From a checkpoint of a small transformer trained on Wikipedia: 10 layers, normalized queries and keys.
Each number is 500 + 40 x the weight over its row's rms, rounded and kept within 0 to 999. Layers, rows and columns count from 0. Numbers have three digits each. The size before them is the row's rms in percent of the matrix's.

# layer 7 MLP gate, 640x160, rms 0.056, rows 204-215, columns 0-79
094:491450488476458538509462468549518558526512519477481472452479373516500475541532465528447439495548484529469532501482503500561515491577525547509516488491543513509474384490451449523488433479456475577470531436534493452549558505529445491538447481
095:538476470512492587491478498440537464454456463486499535488480525513526485532443493466450531607493448555460485556484417477526531509520469519552482515486511449566507523437582471456532505466522524527515444487551531486464473557438429569453504529
101:386513452430525477463420468511491518513561483521421475486474540512497523525547529455519508406441495504472600507547458498559498481454534474459503475468502461573550493461520469485463535477498472494426560480549477520561535530527514477474453509
099:475530467455502409520501478496593524502489560542464499568538487486500479508446506459503531466478525478501442507491486454476460543456557491497575515532494468466497533525441482543535526511541448588470543435434481467524487514532464452536470484
097:536522600499514464494522517446501483484601446515415513450436491400548480517506484421511493550458460480480526483499453468519465453501536436482447471493455478524513450544455421531456485559500442556485492518472551479544520491473456539619439526
086:484567431536487475465462460514576498524452463500566498501509508539498516450404499448459467478403472484488468486515488523544612456608559517570497504431523555538447530462431522542484478550559513482435457493576454434535470505503571501423540523
107:529518530493481537550469461490459479470587466468580543542446503503565515460509482499507500391522497498546517520474494546523474452604446485545524514563447540475482517470473497537487514563514494531526473513455447536486507471506506428516471439
098:475486525542459493493462499432504429532529477536503529496560512533477481529528614516437477536495553515483526537526481553513475521476483433488563494479557536424494383532458471473489505486498563503448473587457453510500540569537449562537512431
096:491476538559459534500506459566450464527482489454472546491524525513475567490553477504508515516542506518533471550557487466485527481486559454496429549544524442529483563494515501503527462530546460561429576531584512530506523599445493482529523515
107:582418482471565436533471438579556510525519496536552512523535530410437483488449469616524497504528468541554500468498497543405545521447491514481527524521579463509481469547551546468518541477511507493471510471499525505449464489473433546477447536
101:542492509477497483487536409522433522551568524504489496519559424517519470470447461492588534535447526490426487517538489466531569527461503509541503552532478489495518511562560476466553470602492476518475556519480523493474487455540490509456554525
105:479522559414531498479445440506551517538543502565474568497499511517467450472556510497568539453511516503494422472476525546544479520482497508476506520452447475530469515497484473467534566460466593583483533543479544496497403519496451509455565499
# layer 7 MLP up, 640x160, rms 0.0527, rows 204-215, columns 0-79
101:481529468423492527528512461533476512524445535502537576522568539549506465490496478457494463430460527488501435536528464521497410518441562501526490461439561437506518474489533572511492465490498498468408508453553549573516550512447511512482471513
087:502433504475557467500494468509450527503447465484434544472516440517550431476541496509436533528532572477480486447503500510526501570484462490469514514452470476451550518475513467465578477500556424553485498470461528509520511410467497544559544455
100:500426554516528584488474501487561445521580456528426501594501528474475548538494475511581519483485479480522458492543455451582492440489531454546533562485495458445556520425482502471473552496455481532453533516505461435502507567456480546480505497
102:496517481496433462517479565433475478465455531620548520546556522529531439478574471501547555519519527508439433486537434504471514596528478489542576552478432568468538482486459484475485456518530553471527529512571581566547447464492532589497514508
087:493427466514423448543531489524560493485547444515461499462511536489527461476514507469483453399564471514453552438462418472536471467474498575522513522508496425507467472550538530484412495548547436484554489481575498496472553520453530555427509573
088:490456471521586482557463442483557565479449516493534470457485513494527457522476498539462490502474497546548516462523537510480454481477507507531422432383511511427456451564453421463526555584552482548507437514486489478592548444508481513544521511
100:543507493542547499560527462494545481483509519538469488524445504486558390511506511539521503466522457535481470569506533467418506459499467538500455460527492530550473445475477510507469574541485508449625456460458550555491514439465527461472534554
109:495464497527405502460520503430502478496513545495467500548556519542482493516521525416420509517486544548465473459483493432553493561517512431462546522412539498412502434522507482439470481492545545509436502564436508507479537584509476544509543426
091:440476506513461517511519503453536541470518575542432420600512502467460441505459516471461468568467522549471542502464510531462531541464476497504478533575529536556541498521491467448618526516485527424514508565472452511488500515496563521500492557
098:437480496525523532505526530463468562512486477436450446474465520508500560532538533577460521493494465488551505506521524501504494433440456446483523537577516482557532549461466503477475518502516472514543552490492564533547547483474480489517553514
099:496464548459534463461502481455549500555512446485535561490516547531500544449509551532454532496513502460512584488496547459469505556509488465494506525448522513473418516494492511494428461541544491532530493530540471528523461454553523468484463548
109:498497493525504488515460495497466516473504423483472548543533529524525536514528583523517444489541530482541510447550566413485529495433519487449488413437548562444501549463481498481500514436555588536559489506453585497542476431467482512502520473
# layer 7 MLP down (transposed), 640x160, rms 0.0367, rows 204-214, columns 0-79
095:476554557531531521458585512467533489458548530501535485539505463459427458531461539503496445454481524527469450487458511476452436455490518523439478516487471539515565528462471378494471418530489488561545464495468462509465467529537525511523625472
093:514516498526564520517529509491453469476527465508544537509460483456450505543533443500542484511567434500504524548464416488525561442500532528554436468512522532531486548484475534451464543387462411538533492577526549521525477568494512548453512571
109:489488514524533592471496547503549520537455479497492540500561469483486525500532484490535486566509467518483525436524501509504501439537424541521467530587506461486462530458511494483422483493504543523510528475533447505502477483519503493481442534
099:553443495468498443508467531448457560424492518458500558546472421495456444501448563488541533515520537538491505476481542464529425485405533479519454459396468504524523527513486519585486486463549413527482507452480463465529500462457519558558488482
091:443555480474537545495485485492465518480457469393484469521483537510495505469533469472504540450500476554440507538534481481534506422551471456433456480548501508515521533474497440505597481542490462510586532489500496459523501571514558509483541576
088:503553495472451495549499531503473462519521536436579545533518518516465498517484519482551415459518573495488549529457485521522448460448526517456475540549498504496430457461451492462441481465585508527502537444530574480487511447530531543456426423
103:408551549505530492509466487467486522527551571433578523465464536532509607507560489491534522508477567446509476519540438538537480513460529518523468487504420413483474524488536528490531484507527477456466551512527498563473458466476437556514446502
094:477525488496458512471492557496520498477501499444541504485526550516468456520444443532489452516540550511551484471490517422563493524485503481477566479541456449488549554471504460543464509574439566492506566514441402481493478564461516557471471488
090:507467524539520504474431449550424526433533481434541581581554503491451567488507473507478439456485548502535552519520517453536500484549494523492512547467435450501458563509495495498491488485559399529536512415518501569573490471452535491488450545
106:486463508545479504455435532490456537510460533475465497474502541444501460486523477486511479479459494521521524472499490472445495525547526518517460485458513459436491424568530523543506531526499514533591517557469410480522503509450485552530436472
102:506547509533487492539537454460495517443469442539449461508466502517486454448471560489468494542487468557563476534483506467457473578500531464625561519441525458450494505451458477541461430452530440527517510529457621471521427474477523482528494471